config.toml
n_layer = 13
activation = "gelu"
positions = "rope"
rope_base = 10000.0
rope_fraction = 0.25
qk_norm = false
bias = "all"
init = "uniform"
init_std_up = 0.0171
beta1 = 0.9
lr_head = 0.0075
warmup_steps = 430
schedule = "wsd"
Each number is 128 + 32 x the weight over its row's rms, rounded and kept within 0 to 255. Layers, rows and columns count from 0. Numbers have three digits each. The size before them is the row's rms in percent of the matrix's.

# layer 7 MLP up, 1024x256, rms 0.0503, rows 328-349, columns 192-255
086:159134133178106199196137097130145143219168158086134175114115137147131098112136129157110182163146158100127101190071141161097152119048097112118079172069109167135108136109076095137198147146116091
103:168109098091163096136131129134146095142157136177175180153119125110135136134121140208112126144049089102102142127101141078120103082105123124176103170130072149146087118158184118106129184205145123
093:171105145141135125110115111166097080099158135171091136102185140110150091135074119123145131188136171160156119169077057145110159161178115103207074185105121083087074109138096099078165119135155163
083:094118156097093162050161137146138138140153115119138112152134175076164130130080157077154114143138103094127152156132091114116073172188148154131124086159111141079146168145180124068127144172092137
105:133142098109091133110125110172094166111095142164164154027142094140158143079131185089122184182166126089101113145144072096153097093156089091120130192130154137100147160123173140126134187104128127
108:078140103141086102121121157150127128150038198111103122135161180161114129097116116133093148135165123145097157125096072135098073154108147051125174144095171139115096089112114130121153120108137121
095:117149110112092109091129095074113104078102187181166147142162142134169158155142092166148151096136141086070146109154110165101139134109110143157145085108150091123106107096202107126105123112107100
086:080139085134123123136124143143158119164145151089117089172120102173138159117143139120148169107151136111105132156096172152119101091089110109148133092152165130126112104119153143102127192063092132
121:083098061151108134130082095100184127165169134146120093127180171109123123169082109137099170146097160189148161062171095162161091102145131122164107137171132114136093178186105132144074145194129085
120:106079105119082111092121117078166130119150103216206216104081096141098177116092152106147187116171180201107100146151109100109149124148117089133182074137119099125092152145107159088151138059184108
112:107088076104079104078133045173137092136021144125118118138124106137091114102098122121125228138100138161106152108095153113117117146151086102146110089142106139142076093177152084099134171171139140
111:122121150126118155083100095126163129118075162159119116113077141061210142120063206085126132136100131092088088178085118131150099146138051138179112147112100121146096163145128166153113150118049131
104:114193110115178133149163125118140183179064159170166130098091117136076115125145152133143154134171128096122122139160184132113128086125143091116104149142130118091086102164106159104163176113162130
094:134134163170139135091076091132116171165095077120117192101206145104152154050179150155072133133140121128119140115107154110083083120124140126095131149161118124085139122098171196127076159124087215
110:136129086079147107141124177091095140108141192117105160103182158107115121114134123097112067111054105105161119100101129116097117108172151206180108171177097082106089170152140080127129158175057090
087:128094152105169159106057120109122168149088113117099111118175154110132158133124127170085158127157061191135116147080179115047104147136116084120126102111129099080019145177124095155091149065125134
104:138092140103192156140140122112132124130108130144101119106122198182190131132175115087150151160085091090157097173095123133117072142090102087126102142098076037106111093169105155135161110136084158
092:132082090079111144126146126143118138142159130141136149038174092131137168131187148132097148173191154151144132079147159121107110112154167084139196101147094106114151118103114070124163198085139132
095:134104160120131107131118138077104175120158121144137170080116105102171108059185154111101109146135100152077151148107073126105103163108164108135104126099140116089116113153140082039116102088125054
099:084139124197080114122140104132136188116132142139153102106090114132138176151174139174152091126117137106105096054126113181105186132175118117157092076110154126080161121133193074136089138074153094
107:165146156157150140128090207097160136202148111169162113051154079096144157159103144167141131175122128150186159126080162195151093097192046145142102192130175069125080176149118186127108135104140100
084:118128174153124120103162137196068180132101197083102135133109139104123137135132105100088105141171175152135162149085141091158119118103131140179105080135104152144157158085133135176115080169102139
# layer 7 MLP down (transposed), 1024x256, rms 0.0526, rows 328-348, columns 192-255
091:127054171101151115152112132147152130083115110161118072178125118135033180132133186120138123095118191169151123097083123090094069135102067131108154127157114153155135136153152102138102112111116084
103:109162127186121148158126121056159143142128107084103208082115181152109165175086113115118184090104124153116117059170149163118139136098101138142170151105163135102152075135137115153124116134103194
096:136097220150128148078142137099162151155103114113111122143105043139159180056094149072070123093150130168099140059126110236136125134145134189082157107106156116103177134087065166171110122136143152
089:133102098203131162142055199137197134093148162163091110104142114113138124100141147131089149102120123170139153088160187151147204144144167184124130163096139159152151136085126096122119105104143095
090:095116117099155170137127078113122044164106139109177134180135159121121147114154128125126076123126120084164144152099121143143111135041136113097162092122178081156100121161136140120166127145112143
105:146080116109156105122125094063089143174136110161089094093127107129102158119137191089149158153142094074135132186135168128106207148188137218115064074165106154148119188084156182099119127057088036
098:128154107132076136073085120183127142130139144088141128113131218172122144119166131113100142135107150156156171146097059130113159131141130182162112127201063146161170088082161182137096135150179125
086:127138072116153115118132111168102178130149131092121173113179118100146099106140117100135124136130144121196128113173127158096140103102149156131138152116080097180126126153084108133106122127100090
120:122132050128131169132114112163122125155109119088096110126127089167148168131122114149070136167165128100169129136152053161072179157084081098076090155142156125169193183110140093096120113179126066
109:088139145101131134140116129180089135119125102101109107143182114146197091123162145120145122141077129095116175100139133141126134114092133116124197142111167165120150079059099118159125173190098156
103:135152151112140100138182144100127144121173132140121143131140151147119180120137147072117093081078125137158083098144071105095176133107131114124180149109175122101115224080122169137141142127167130
110:147113096137160072152173077149164128111169124153119096120086184115114129201135111106149154191117069147151151082142129088111152133110126114115089111143132109119105108144085111172145153085140094
102:123121097170138090150069058118224098120203117054132156180136106093168158136159150130146111128130135159134122093040130170200131115069118132137160156112071099124137157091105117122124138185083171
100:076127096138175060165180116113071113170120188133175123128150126120163147114124119117126099176140160110120150157206094147133129110088137124117098155137145170133179134148144119140155069137188124
114:159131149137129072152046092147107133120040098130183117089136137113127197195099143182125160134080120117080143095146145137148112132137126079114130130151137193088161153140138109157126102092177165
090:140151154161206126152172140076122081126166114073092199104102131102132090150102140100134124162089174108156130131163097127169132123110151174206154147125151116103148088123086145156126152066158126
098:160088119114160113134170200139089102131114154117132181150055134102139126162126100157089149081132104068168131090129154097116169112160122127116174098157122205176154098137099122104116104138121145
091:143117074138115159118140130157113100113125175063126092162125167041104091149155149134168107087164118151077162167164155049109144097118131177059138135127162147114135168122147141129144090152091174
095:158134094072100106188161115099098076112142162092109151123097115159076148150160114154151127110119132154137124126198123097136094091115167134116151193181129157134161127098099155139160102165037179
103:082152103121078168122166130124101110054179090103076144171144073127163119140131112117141077117168140152166110134156099119118090102165116150163036108104135115163131141114087171145107149151107148
101:127139094110158142126096111126071137130184115078150136165073172144131079164174128119131122111127129123105156159168141115125211191136139095088129065133160157137159080102167125154117151091130163